config = dict(
    positions='rope',
    qk_norm=True,
    init_std_down=0.00318,
)
Each number is 500 + 50 x the weight over its row's rms, rounded and kept within 0 to 999. Layers, rows and columns count from 0. Numbers have three digits each. The size before them is the row's rms in percent of the matrix's.

# up: layer 12 MLP up, 832x320, rms 0.181, rows 292-346, columns 0-79
# down: layer 12 MLP down (transposed), 832x320, rms 0.218, rows 292-345, columns 0-79
# gate: layer 12 MLP gate, 832x320, rms 0.17, rows 293-346, columns 0-79
up292 096:475509535453418480481545489616471505498534497464505513545508591506462454581463543524464533483527438555494470463604516492511490483435499453530489462343485475528557495535480410505516519406545503550472467453486478459510566473470618536504584443
down292 098:526509499596487558550483582463526481544472513475542494458489486501527613490620536517516546554504542461453464602517582393431464507466508500480458488459518440387550487424511502445458550523452504563498687467462539592449537467604498485488603565
gate293 097:485479579498440560505449466432438512547498493444493480523595541489534405543481479543547510485450507458425508433493592529507524485507535550514402502529552599540510573427464483546453418597543513561544528565437403560552490474529511590453586513
up293 098:511457475509476470559472502469548530440439468395432506507618503468531472506509491585443495524514557529500532498548525522402620546481529534475432575528469496473478523479520508496490509553504461557470520532487457522498493457492513551528626423
down293 097:447508569518478573447551614457500527536505520454488465481487576499420401440496523485382597471495496494403479489489521535527516582582451449522592532505571504472501392372482469510500495489410500547472515513479469490474453563505499441483645433
gate294 099:512507398491460531553494488488500483573489494512553402476555498503477471482467472619545540571479451483525535498575459521514495512512519556503485499498541521609559488543495450474506361504486501479573565575568349565507500512438494555522594599
up294 100:430438544542472514511488608471487423539520497478442541502462447451549484469447468462490544486515507499484431419500498568454411398456494544549498525438367530469526446566515434511449446587442479573504496461480417541443555546574543459373466538
down294 097:554574499549456591518511466515470555496523484583523531557539532529585462554501533519459455501469582524416585453403451526479564503604489503544469496539554583472548491429586439509446463506496518483392603491571467558520469525438513493513283585
gate295 097:518461509560492452469557491578558402499548510633493415448575554460557387490489484482584525575598555459498471431448543604504637482457576566537427472461565544495533520462473502441544525521446527448488458501513560458469492447485586506613596569
up295 096:491419517476511468508484587374470502500582459382464479598434447463418567477567507571449537442507466605414631562451418582426437458558482462487527446481454439550489493526496485515559501516506533418520528510515428543461490445470362446532422492
down295 096:483506461460437489485498438483546560543416486550583560544447504495535465455467476554548518444557502425528513499558573462535433470481585482526516504512523598442424550437444479392518464481527493522510470498463534494520576406512541541464395465
gate296 101:538470476449508525453518596538511572469459502548551560509457519533465451593547596444539533497509406414517590487470481505507497444504472539494510539502445461449520581459402403488465525471535478485468487584559534540557590463546492450446594477
up296 101:480517401511484577428447520491449457464500476630450521596574528531571456539541531502539524543498561490521492536446557485421566426482496517472423507502446579484509546472531456539479375476543483554442442378492444492514496487541539533547543471
down296 102:444602574480534415493515435544414544593445568467505451501479604483460525501473503455439490513445559581463401559455455456544553507516484547540513443474575538438505457576395513580550475465470498508532448433585545507419454607529471534422540502
gate297 104:528477500567473582489418534502542526498496444448496531469570509532482501503498508530647575403556505567477561440497456557451526508517467547484531378462447495558541564459541516487402440468516578472474520520482477519482484462473515505465444500
up297 100:539416477515474545544471581531534489520510499431547542426525480534576562481452491465454554554393517476477461494557538425394521565493478523596530504517437549548482503478483436480461455501589553532549402475459472491500504407523522414530583442
down297 104:433411368570544570507496545475546430527473461527445470576478532511454509549479433559469513587492543519482482422517470471427623558530580401427441439486550443481543478435525480529504482572481547546482538497587578443470509544476551479390473581
gate298 101:483420511456541528486557378512473515474554490527480480505545392501473422427508637498543475459538558548524418559567532541480532483507485456508483600518552458522429536599576442510509501446641571583482485447488496484481545477493497444538532502
up298 097:473514454511452503509471422530534509462499502596582530527376486527453538535523510548680448556502487458361542472540523561374506477410461490540530523460526482501587522544622404536547456541559440588460482477458447537547433572539490433441544495
down298 097:446513544545543475537478552460545472542451508411489464459572456444584479473506507481422425512434546462495444553566523540474524589484489463450520459475427455400462506471431602481416538463551572474529482511555453528475588386471463469479427467
gate299 099:418475423546476587397513491514509533528559422523553533512490435558502536471537510536467507430484514385563518470482519508383499538554492482485488497402483520437522461498553484498524520545526497526484490477514464495566504528516492471536515507
up299 095:534454491359477526383494523495493397535516474460431474501475536454407555403576581464505587470544535508550469563558472509526397477496495528473496515578560461556522510559493460485532429467543520418460509453520437497557490500551433488438410489
down299 099:490457416557502507492546423483491535584403483607496560510548553514526424545446404516444504443407517384581550519394520504488523521565505536441474486434495507589474468521497510504531521541508409484456457542493522453510420523591516501557477534
gate300 097:539465477451540525482494483525605446541425540545526442472472574531459567443551521493487463490464464463485538562552548534486554499586570410493477481609477472488409501574480603592510478503465545488498567514537514452442551493434494462463661600
up300 096:461481521450464506509433550423480551533525468567380481567554487549579469546408435467461533589486495451511443443429528509478554504442475605428544427497521615486623433496589538510448440425645502457558464453511509537496464480501477524396387490
down300 095:486449488522581512540512506574528424437474554423536478524528455534527510499443517469427524376442458598509471482500486442630489545533489506568571551553453471456390512525481483463596549488473515518446493560503444586513541497526447562506300527
gate301 098:474502397543445480560496458448538500442611561503541581491507464485538543457457512515545496493529519512486419607463473436419450509532473579472541434520370572442520543395473516496458387506527447510506561474483517502544448631517431444587516483
up301 095:517557459458561480524504549459469645487497533407574460547492456517575564487468437459537516512531450387468631482510426502428427553473498613564403549502475531573490527464506417512477514513510573503467471471406499536423471447528540469522512409
down301 100:506443575520516483534472436440606474523462523500510481612452509418520544487495421590524557538574595513475453453454539446524617505619625460518531533567463431515465569552466567538460539492487539499439468515455473489479456518484529544361463532
gate302 101:482531522467415496436507500456383464452514623498485540444578487569430462570480488540411441417534520596470461491579518404504456497463526581545496510511470451492536598419476432595524607447500554409473456496493541499606464410484486524471488430
up302 093:507428477415509563407525539530509361442464418532495511400420521381425482563564539504422562411449476496517508499496492615464454497527491496471477589581499482481520542630544427515519457513514462465440431463455447374516470589553471351534616583
down302 096:545570451573471491492585385528445559456518548507539555538486484476453557429546533499540535459445458565437471611421588560454508572513468552472552444505480434451495418504510606376563451483616497464542485440572542515486554483536510539435720507
gate303 100:418413481593429459407548493518551454562460444433466553532457525573544472451489531453481591487505498513463502487500499581504534587482489464487518521582497520528484551469512494484505490514523474474502550487425506384448494474464541486510476537
up303 099:455484484480508472542489561476473520540470509474480468558486496477529458435481485537499594499504504445513494523512513583491509441583538589493408554528576586526455523455516500512487537525504436537520506473544439506496520426439468447463605457
down303 100:569623584583506482564460511470546507590561579507488528547465531434604553591576551443464469488473418583620452479510512477538497409430477452515484524424477463532490554486478568403503466576418490518507512509524508480534511504500588545359483457
gate304 102:521500547548432410452478523477499433463413578584417547403510406461525543482563467551580421437412534494452505499519486427449514540552467577529469532610561452393439439524523462479502518530534574507423552526526534540435445531449565540499435511
up304 099:555452487558526507474480545506485479561543511488516454629525542621443531449440499461607529506512508475424537493443476482556427497426514415439528510424485478468536444434585500492584551489482597547514450551500437516595445484494586536561535449
down304 101:533497443418439505551538415466464532511522556416438512450438451542537496599414484564490413544482497587588492384498478532471517467490496506543468541586441479536492568502588402560464450434543509503605443547474575536476471526495503531399493436
gate305 105:493541476440534434447495422564536492519570571378480530550535472512513502504490416488463498549517517454555542494527488532463499423566486499488426505616499538542472449517551432466546618521535445421563555623522567577417453462364479445426521550
up305 104:481489607515562538437445615580557449504504495506552514520402498558575441524563489577381592605468480498495536445533503511502508562462542448521376490509496508522504418520486433568466574500465461493413561509546494476565429550454397589464525580
down305 098:511562516615530500441579473503432453512546459490486571576515455528469486531585373503522424491401440511466528454544528438506426522501525547499468550596439572506518514544551497494468514525541504509533599495517508478484480503609489538501581454
gate306 102:542372507461473478583473479528525504495471548563542464476579589472461562535461613510475500525470460466481488512585546529474435536491504526476528479571483557502444553511487483494527497455483522501601507559510533478483448478429451511519457429
up306 098:593498577578499466438497533482487490456407460513582504495521552460493416537513522556451428506574496475518543438450458435452562562582514413501566559473599509496566479518477508525470523384380488473528461503388480474493407471468580547435538487
down306 100:443508561455426572508499407399509524472551522565511533545470450457536482458464496433500521521575597525493459550410470476503482409477484550433393517574416501436503521489573464547445475601611537459509420464497449469526563568549347536552445519
gate307 089:524407484461430507432520604449478546594520509500478502456422436554526469493460499469516497500474514514581517470450529501540455498550500469582518492533492532495528474595503515509506535558656473468489514430444461506415463519485486452493472553
up307 100:543451582522561400494524568528494505476485561557371503445473556512524557524498491562532606472523601392439481485580508548576463617562540550473580497515481406462401567483553500461477464530460472348559430491492463515487477498551520552444454512
down307 101:452509487531517543520548430457517527508467477513579480489504483547510572495457481477497498411533451431462458437555500512466535472449534482500581455494471505563408460472558540474420430563544450663454541526532512486615481560403462570470392404
gate308 102:571500431471562488587504500546461493511469513476446601512468422486542565482559607521433501448517400498524494518536596596539597657611529532462497405521438522443574501456437534565494525551493580516556373466471421519583513542424424573492564467
up308 096:483514476459447602413522478405510490477542531540432442563527603484505464519500520495546528522587533534477456560521511451554495621511459544467393532528455499533539483514550491547583388444490479421496531527505527457389527530543467560411401485
down308 099:503455493585501425513510444551564480473540476544541539477508461472472494489516418468469545471506536412502529524544511496469488357470440586406524412551545467497458399467498490509496413516434523504478498503524450526588557444486426384465382553
gate309 097:495496493535556437500455500523455437503438470475553429533511473485533458521525528395491493455468464445464557401491474428470549475386516579443582585495596472531466366459504569568504460497567542515476473462525503528517502513401510427479487534
up309 100:489571464448438494506500465571487472419477463491490467589522534456447470564500506448533528424460481460529524450474503526412581556394449490525469572519554476491485454491439467472433410477655491468452554548556456514573405390548496508406504458
down309 097:495516515546506477528538563518439460568460556582456544496594538463465486525477476551620437426559478514320414495463420550483466488581492517444512409454461390515544546490535573487511514433454514528535502470485559469462545554499494407549549401
gate310 100:471514449493477517527508557434555495503502520616513548447411562560530486477523491497529525465510519509501493447564495450530480600479573584554483536468468429489488503392602477541483440443550604411537550500555474613467516518466453541443486514
up310 099:544515631663566506529466455426496470407509515429525489470489521525482459514432537441473513442343477368581428481513468480558483524423485533499523587551503517502514607406556529491510518464474501501583455486526547488498545415615524557401528523
down310 102:480462551443528481524431528463514471533511516424611381561504502439481484524521440518495487461553552437614460495469545467539419550506470448618529534477426512438422472569524529456549460443455543550454575503499556493552571615463462576518418429
gate311 099:512515507548520524501508441498508479655518630480370565572434655570490500524494440503523462475507503439518556549451601494454456613444510543470498469510506530567452589561529539445537533475510494547565473472482541529542506447482484554554520524
up311 098:412542541453559400521568373526536496598481570426474453595441491542450541440443499564541488523533469485638536482449504566561439531506541536438483524444506542511491483590569530471451439493502450456431519557553569558473488482557576441506527502
down311 097:489540476488506449549489580414445472477456518389526469535547421488497568442433509531453538487527531494495499469629513522491567474561468528623579560537565372514493408520493441513526505628471439569544536471542469507474557487434407452433609496
gate312 102:564447566514507509551490529514550482551511469444524484553477474556461453499498497513532497454486531537571438489482480594473539535481504512548415511534467501416473517549576461557512481519462592478370443533531496451517430515535490521429439461
up312 107:541547515519555543381555523442527442521515513600456511517508532469535505477432472470430416435518468472473543573600515486482600489463469480467536574510483419458541543509485450461595448495481481507462469518488518443454517521550519562518476590
down312 101:530565570558520432504547473513498481544492524460465531419429481444554384597511493471474469507601542458460438531444467538464578458483466508583576426614426560539543435525589529507544482578471514445591492483413400492427443540551426498603525537
gate313 100:464450531503478540421402546510478584519375551443473528579497516496521510558499575501548487524472470488469495514488552635566505464536438571547443466539457517482489514575505488516490563588423503471507514473467479513478454556481563499503473528
up313 099:546490471381523495584422409461643479462567497522418546487601477456502511528426493454527519425582463474478552448451429559528483453457593553393391612523477463470523499473591545499498458436514419531527516595451500477545418591429530457462408449
down313 099:447466480519515572524484513458541497400466458495507434510448567539491488473526493474446511513460428452491505529498510532454490434384494544446536512441460461544495524459383456472498490519495511474490518505482491452494506505561418568497386419
gate314 100:555534469525476520542508430582511577499591545463466577495521487418520479467430514523439428570509504552515429429574522410407534516447637561557468510547470512474411462601488422481563606454480502456419507493601457423533486541468524546445459572
up314 103:577391495493485432550479435435588435506529511555503461531388518472519546500412385576499514567505466434496454582507507546466517431463554483463427463414438603452483519412487492575536597483484543429454439566521590572495552578485494431507411548
down314 100:592489460395585527517488552458385381551473525532464493443452542500482465581570524483517484488558581483485472550495601495492551508478468468459540502540472485468437544546490503422477459567515472494544542502496580521487479511538456528535622403
gate315 100:395540542561553504593548523494437493644489480563419490477585446536394494447536504549473497549518500498513455454547435488464486516509495516447568570429453503562441483587481526610499485597491525429537491498437413544497497483586503437523462471
up315 097:550434555528517409535493497455525516452406480501553495474607361505483514553551453495432506552541414578417486367528513531564481482500566523444458592548468434579432455484493475453465531480511478525526513471548466519478543491522552525559420421
down315 100:519555513514523536514498493504503507513504473504497546527438527384562528487499562563494498494461527531517508602588539438500521478521491539468497452421500519388530491491585530445541444532533606546559457487500486468445525417483426413524445550
gate316 101:459502632442441383537465475446465503500493514525557567488571459532436620496411416429475467492458537420485497541455479438489420446551540432465401507489548615484506606518562524569503501408464493503431583550450526527519529485556444471588452361
up316 099:458466507590581619463563528529487543416528499460427486590415465558600414486468491522531514528492528548552440460528567484451479446491516445504559566489486499464429462494548499428454500509497452478557411542507550493482516560544479518477490555
down316 102:487489397602551526498458541534517454489502414488430570558532469470529458464458476533439557535502523491507459521455440531454436542501557446595424562400508409549498435537442480526528482405508537555503462522501471569469512496492521529482447494
gate317 100:411575483539431529455558503554525504472476481587465455593415551532579391440475527417512504491548544448451594496460523506450423576498504430472488469486522458566536490551560549447436509563493489540527458500534542502555539500490456529455591603
up317 096:498433526450520486469532469433465447580526490504469467461513522471450538493508539523462562478482444597511471546610502522483579460538457605484575422495566497488505547482539480510541541534443535503610552505450436504502503438476571470496448543
down317 098:506542543534386518479554624514506453476539551533482509546480435482558362503468462480501480504580582498501576475611454422590445532441501530360554495585512585546435435529487510480467483561446464493499452527481524540483562532530482543528421566
gate318 104:485529565404537531519448410500520521506420584509475417520610528507568535428481520521502508364474499503634490533473505470548490521519508398508552496471546529536444475489511546521485426519481545526499500463564572597577569560513493625493452458
up318 100:467467508490553577553589460568526524447567497442464513551506475487451496511502529516563550512444465526430430470549549506464450446490494496481577517569397406558518511544499544502502435482425488539470465446375367451482438538514482499542448424
down318 093:479408483509463446470491498502451386465503379402472432522559507438502520516550507416528571535515467456489486499564460583508447521532465552577458467514499470520452562539432472455572525488587495379516495531442487518481438521572587514545338488
gate319 101:386489550536479584415508459542514522549492556494459483498541464506460538548436456459507506523478594535512566508489474524516551552535508565551532609461433395575502456457469482508526540542523464663418495515539511503534474485571523552416441522
up319 098:392550439563535452449461498530576486547483518573555406539475418513509531420559422472534500547555585509541504528496575542478510521452510461578489430432497462533522516455468521476478547482434472587444503479549552558474567386547498539435521575
down319 101:415467472459471481407580491497391559509508459576584514485520442444548480518474507428481527549512512600458530526494484515494550430488478532513582590514426510481542405471426519521421430456572462542466497414561482430425411514530458471514396532
gate320 091:569448490408502433461499545408450565488459525514483447504433408478437566525530505543380466555385490551536424532445488453431536501579509521494473549468530469443535468524554505496514551457441391540520581552572483481513564517552537444441511511
up320 088:575512523540451486501495439446531453573535512452446456519410512586419468557606607544460517479511591567578480509507545486405453517532500394547440501498581497496532572460535508612522621451432410554584500464470432518480394473503567539493585426
down320 089:549457444525505521499471545423444517447403463473443513476528515571493619435459520535493451524403456494536527515489499523502486552533525499470550484456550517497434457517588498507522473590570422572413506459484569557421519478530402479491867447
gate321 093:516446503468624390478434547403419556493470548506552453532559503448468415516478539463566475455503463408561483487503483556552468440522491434586477422598456468554503533417511469419386412521557587478524498504497465511525476499471411537467598552
up321 092:411464488536473530511392479527559435430552439454472484452448471486478550447424401536489428512517619524433581531416529530568458581511502618392434444508539474506555416368453541644466430427413494538456468495527567520508509487401441428505466488
down321 094:482513461484515460474471523587525481535486521499506536401509535547446424480559507444565576453489460541489417456526551447449405436416496553562611542521444431438574572523567484541596414545507466443526533560560432509469504566535510488509372581
gate322 101:487491442525472518381411428525598504451580465481416565471458491541500486483537476491535541562460444477475518476508462547488491518459512511527496552481569459492488495487463483468582509468458485504589470512501581557491511539515446481442523560
up322 103:546495521438525513413418430460540528514513511511529564450457484542491508467513551482412518581439391610527537452500495536445438550466560543553476442480533529474538453455427586464541485456473578482488540502467555469451431602503560534383603517
down322 095:489500477570591495515500392506453570514485474499546523579502573477469513536445482474564512520464504530554613493440546508514435521444479538454533549380561496518629486511613456639531467467431493545484452444507496512487482481467545500555756456
gate323 099:581438433404474450518468545581520562528484472474522506555516526499480451451439535474481476434502504527474475555529574495422408494483479459625411443459471557460519496492425498509447577457476456562548496519507516462449537507463536496529549503
up323 099:530357495487556543442460488450500545480513538458439433483513543485504505524456435497553454572544587535488423483469509463482480536365385455537536592555519509417504489597472511513456505396468465479509411481482456466572448407431510547478560490
down323 098:548599459525537522539483501538496407457514488554456462533486425466383443503501528484535490458521476435497538449513489485526575432581540598544475473438505502512439442400422483494516553500480542433423489611481500545436509593551525525491587459
gate324 097:478557515494490572482541452548559567490550502439501441513490486514513436508529535556419569509459545484535452541492391416502556508391481555469561464510497540459561424561433476472519463517612463487538505484445564509593520538501392548499477535
up324 097:494606434581484527451553571639478518438416466473522385546507524517499533433519544590481465496464546471520583493574442450520420558487559559611468512388446489535582448488490573476567439521520448474455608465385516427493480555490458605497565505
down324 098:465442546503543432554619506452526464583529478481567626558543455448420469478512480509482465510566564533493624514442580457552468538579536550423525466591555503495399397517377495488475439429511552400557466567612452481526548504452452536557322550
gate325 099:467582505507553392492504475543507524462477475481455552496549486520520488482450511543506501391449485522434508571471579611534556410498534506520473453618484503527511529473527445465464581473477484452474553505439556583576568505550447434591414452
up325 101:545520487508498564583475529579509619469547444541565567520588482491478512497512516422473561559475400518566450457503503478410445472470485500482461621503601529521455547457390490550433582518489504524482479462476553542462604554450550533523423500
down325 099:582422440429379530464459584476487436508502541506448463572522521482449493514477441587458531520495493574569463472510559458413471473449486555526424405552434460493551581622531471464512476466456484541567504442474520431453507450500490462469536485
gate326 099:544584434531498459494574558493516488577562518493473509480503517527511510450540496492554474518452458512469569447442420427475443568544555491479540521499507422400504469479488498511580458592400465489495513551487468465568531479434468476485466498
up326 101:494580491469357397519475494512527560625516507569520531540431520573497487495491456561497527564527596418462549425434502532517427477412496488394522453622538378508439429478545459452552529468460542555519408459485468504499470449515476424484477533
down326 097:539423524479535506441464503504508457407542552465511458452497497553474547585475557506488465455460410470423342553491578513507466527340512469494455404551488544513547566492516508442490558467459505533458529475469531547469534556483564489496429493
gate327 102:543535426481532529470493490472437470492393513578443456475550478484583503419480533531528517422487614455493514441512463529563427492416545587470473557469456428517481435508450539528387487525582411540455481564495497563525560487523496474524480488
up327 099:570556502475510518463471593499592472483386564443575656591476526515516434402481518517502540533488476510568476554474461472494490561472565494516468592493462609518565580518455449557428507496461517431587475444509477561497580473436447460443473555
down327 095:555485517506494488433526524495441413413529481428502488453517547492551558519464446518486517523372441527483537414462545581596493535552399536428507502518425426449468609492521513582457481497474547413418601481456481512407493571538476554468640467
gate328 100:602518550396554478451489418472515487510483465495480548507468460545519472478497569445564420532510531497509465474468428467500511464434576537467572503482551520490558603487614544428484426449454537465475415465470534498543425576580467484511485546
up328 099:522417488508545476507522500516457577465490484402537460511446551451533483459464506517517544493519515549490521546502562518524546496599470559428494485453549554517436491559521409515417624533538426505537499478437506508392497463497558461498494475
down328 098:517568500443469577441499490523456473575496462580422453623497488469493443528492523504442467500553532496487520640496591471531475547604448503464480467550474567473518560462517614470472467381507511490569517460460436466576552447527518523524496516
gate329 091:408424514394554525523502503413465466532598517468420559454555517509483600582461519428507365530479635392441469508468555513491586479448440417534483596439564529458493479462527457439495508515523504532424529490454460494572549445497575470505506521
up329 094:471513488441539463450361466529497454440521582473552519522536446353440577533515440591526486440506494573463515477584491459491545479428533532540478466475570555567545469498528468514456472512466509505432511507547434548508480455557433490552479452
down329 096:501500560575437497518634479511465497472564474447480475526445524582614460474493473518501477489536554490498521568487565479461521518569490465425519461481493495485412509532518497443558473511506511498509514517434428517542436595428513479424444551
gate330 098:490475494444514451473492531458527497660475502502555476529488428468469514496604586587416380519364389483490527567496436444451552534458533453555557522557472517481523516471534567583555500435602446491548512554496559549484485504479480514490524516
up330 095:475473492520447520513506511384538453518545493481528488513555520474492484498532472513507434433527492495532561582504572519424433630592554523545470559537547413437479503517438467567531441576479435537595521543537456494536465532488481531481523562
down330 099:512453445511526525433502593601406538480540411500381431607538505562485497512508534556585530552525501449498484513493481457503616422537526468459476470555505493520504565462560436389495587380447551488399559569427441505472492483525516580529464489
gate331 096:536428414400464480514488459479456479476485557476435514523480521471468498501493571451525480456503395509503548527588456587498432407498568469538509453464496545435473398550501525428432514448528475518530529547523589479501485548556465512514472534
up331 097:557520425548584496530509561503512553479471481452457501455584513487479462509587500538518497506518551478441514362471515396514515516509540441514469518555405559454488568532564533529498474477508555440429488470434454532391462523539433489485450393
down331 098:513586556575459497471528530381520514483456533544542486527466456453562508443483598498362494472500435471446594463561448506500467449515446475480489495454467508515502418492442532455485487523488509501488529472533502490543594476564489451486490458
gate332 099:509455521434532555563517529528541512471486496504519515551443463433406437475541434518544502526438560457663562534496479470483596476484540485466452476552473446514528547521462592536567507453448498506621505454546457496513525516465497542451561563
up332 099:574514533373505543486470527491489530437422491531464579444536498388475421547494536489436529538519531480450548472611531500463477562451476522469552561543492502469456465546537403425444514508506504519504490360454512553460539521439494391520332538
down332 100:468568525504526586518543538462537432619500506516510496567530493424474485485532505432519527517529527432594517577495432485601539513488423485461418507575505550411534556526489577452541467527499429470477413540487508504476475431419632560503426454
gate333 100:520561486598493494470514454485601471459496479542441457521533565596579492438533405432514623518506446495470531486513453483496410545509529519492506517513454483479456534517503533622468583481398494471454464460581501514551515462464436507517503510
up333 101:520540415581479433525533537547521559523636467489512572497412549503528537528491465520557524357485521550531541503505458484518478477450577567558563498504435489476532572571436368440561493581476576582428549446491550445532576580530481602483449445
down333 098:463484517386534520415456509588466521446450565453516437476566454509468534456447497454508356493602484472450514553481412478493508577533550404521527394464536568546568572560487579579548443509572514535503541495440493572674428483466490438470522423
gate334 102:424489511510450564565509498481568484486496485440523575536504515572570420527483467484520481422517504592465446443459486558561593576449546515541471623459439475522488456482531481493551456456534447481559502499478574428548571449521442463494433535
up334 103:565447514592505465391534513525455536564524410497513455533415564524541522475476536562512422463495461501513452624451581557431532500493516488534462593488470574606411421466519475439489567468488508568517470460456521522399424525517473468525479452
down334 103:477545478528468442573528479573488417460551522443475586466542550464554508441551458440492493457509411589431535584489518536491442502509436481593517555488495448505506545497495470515476450462561544494527452485524535548515583507557506508524587597
gate335 097:493493467516413543423470561531481495547602522518527491548480473584570470518503629543516503526499507571449360561452658542494439459493490537466498526598492452424593504488496569424633472460515402405438543557463478530536455450522558597535484518
up335 106:444438490464456522487441496496520514612463530511544439554499468479484555516579458486512491468498461617461480535580474534540575466415548589620468480427512470510597494559446602464482478524542630513578437556451509511572595502467461501515580469
down335 102:517541498480404489514526591411385421523500498457478580509531512525590493539439614486592578570441511529422498505538516501505479408541470545499538392575525576435468592595524453460560480388504496612471478481469497500412455522497481451602370488
gate336 102:433547494499456483517518464485441489404518439488447464477462475508456528510520503530552478489507488437484516585489507472537502377532492506551523513526522398514483497467596484531456487465567479519477522557433400584444592594501514430494463576
up336 103:483440522541560457441511480454506524511541503511576559567500532397490487505480486587463574460596450487578468440449513473517516476513534556483538515477448386478547561464439491441457485531482584480381494565491459611448465516536554504577416523
down336 102:509499466450580498528512509573448534529426444458523520492491467565482550403572424457519466528513430511555515561555464484547437510525441572542510538495465453444487431530555495473527530469476460487482588534503491559467580369529469598526483484
gate337 096:527403484524515473480406403525513568512481446482507534620413585538546511483504409435567507464521464490481574483469535549492421497580510580487429495557469609463586545510459462502486484441512554555580541624526540417557452512447454509460352430
up337 100:462538491547507518545532459515524517510563469575512435587515499488527509521515630480452546517476562519585562513439496481564494499509467491560526462535525455507458547515604507438545563473545416459565512509478483497538497509511538485548639535
down337 102:552600486459475529497457464415554605515472541476395502493482483554530452546560420528559445530403443508414504517421537528493547536461571499523430469413539488456499532535439483444452459509462575560550543514504465472471534557395462543503454446
gate338 102:495454518447542463514520490489472514518464385528549478489576380491439411510486524632496502514497497446598511443548566503569485590443476530500492525430444490516453506446445422477555434597567428470515549484427486558510530440467485555557484573
up338 103:403459505442478455564453429572398451520495448450527423503512450618511491538443516493467448544549519537536466502530493480585536521466532593483567416466349533461490510568538473455496433580599510471527569557518496496539414515490497489504518487
down338 089:636464416556567541449596527535549540548535510489539461449549576415506508507480474561518536572413539429555514477545443606453502446489455563534557471577660481524495540503500469539554473432532410494583435579581496530467490491500492501541744498
gate339 102:448537415493526543532510551495559577526453524501602572478497499590477452516457478479534476404446566516480600402497591514502473504544470598520506473477577424455466484450447507604462527491496514508558533519384530492526528444464529554519506474
up339 102:508515570566599469480489489499501451435485566547600451509580490442523515515478505530490546469566482481481444488516502439592400504519570496528503426484560399502449529543568430445585422598366492464478493522524462457534438548554552465469405559
down339 103:562454545535507433521564461433487511444476553463457484565492477572498439553434466447469501539432500528551553487443507443508558500485479502457402452498533449502559529586490527437500456480500478528546492494481478495524461563596437480519492520
gate340 097:490454555531530602626463358535484480537431521401597487541350431428523503516593449585432573486526538470536555485502468432506471533462465513530443569501592584521556517480514513527520510573482529479551541463512484385429524534497548627440562493
up340 095:545513468526484552481513443457452525450428535495430468520415450459462487380494478506545555388563445446558455396575576547504515560585493534596532554551520563485493516550519461516426496453472484541507490531498395418474517548500500542355444528
down340 097:516531419443494506426505511468498470484444502458509507498418503441529549581568481503497436545447513578505508411448502460469447400567492469521547560484504338514402480533457451424511476603568511484492439456489568524545545565469434392538441600
gate341 101:485565428597480454518514491564527463521505516496450524478569509510568537400527355534525501455529554454526431482545546463514592535492509463502456506497506479601500537451618479433418487413566472546473465530518530494520537500511511468459520594
up341 103:479524484441573512507481472407523410532458514455460569466502534527541542499546431445470480562502574510502474572587490525579448446552451511444393482534581449434576449494527537483516517410530567506486503514527548481623549379493484524483463482
down341 103:585518491444442526498556532562511507524420475488555490476502351475534542529468483482551506479494505460611504472475511473436531538465339470600512600533461460580434524516457423536498494413492576468574531466437528499362531450402448485606363482
gate342 111:470540452623472462474514506476506447426574569505557528519442477573452509561521526545496436516443438575468523508470607471464575505427520511418489533492457414497383542452531582512513541599518524515388424456487515467485543516413418534457514436
up342 131:480517667437510501550563457475492487472456477531498463467488468514524448502403468465485559503519586410475530449530526488509556512535563528516482485559469513589561498455497491525575552459481528386504545513512468461503520476478429473558460442
down342 122:583490463481576475530482546520573555521438473493449523485533457436546508464501545546458468495506507441527493512498513527519433501532438573528473392444568560519522422512461532517489467461543422544532475570549506597517480443505514430568699565
gate343 094:510482477468568441433574564496587388525484497422629447489492516621419511483545488591583495480504513493550508538555475471580467531480460524406510517526498610435560533519438549503467440494492481531539462513596425439448582527512537468473592507
up343 098:505449517428492635542489508471425497423526540452556533468512488455463607435484547602563566472489433431441496463630545486576511511401443506491531491530469502532480611525462478503505453466404539473559467464570514515551486554588495491467526428
down343 102:515493432528454417529487451533567585526497496596518516592527447468565431518542451450369371526436475522537507485435465539513493560545569486542498527536512475496481481464538476507481502495453484472461469510427510459486478479512533457517577575
gate344 100:515509488484485476525461514424575546490520536502538456480472443502515537499438521544534536493510486471508397550461556503514514511457426474577524500497602449467439528546402513460515538524533412626570501613517426484544555544462520475452443452
up344 108:443472482501412563478485474548461427380472493484508428470576522413446475532469414439504581583372546463481422463416532401556521567466541474518398470492460527485567448540507484563592517497536501499640498544501516524509536459550374448441624431
down344 101:505564439519582519582541479451457524535481540519566577557472560439462499482534420511503544469463487570497499561540486525538503548527457478504506628465568442512424476417456484504514404563524556493474536519508505505555444446631506515423574504
gate345 100:487526544494618482514460503464433502584472589473490509519446529452412507426550515442571500542519470505541470573425538499424460493456472497538473539513570466479538483391406547549390458514561414528508486488481371484614554524482515491518459422
up345 107:453511505452456352443512453575419524562484448525532466524520433411408573511588520480492518570363489470562474549495482525503506505542462548503535571496438499449464527469499500527495513500405518487534495503413408480591403475479523462486564496
down345 109:432541589545583553545586408454566537493443586480497509485498506569523467501574515509432401456572524425551492463458541527432558503450537473483503519458562532467531473485476571524529512472509529527556541586401516396456501472565519557505466435
gate346 101:470562460522487507507498512440534450475506619543559533625620602439385449552500503469603367473498534438498421511564598476541483446578476593607393379553398489474507502522451463582558472455488541537505478528438485554573588482498455599480497483
up346 100:453563470502554591485479493477432529498466512469468428504520604473433564482459575421535581497507482528525509516512496433437560535565462583486510446523531451541482522488575501524452501461417458439475448552537459567560457561533490432482515449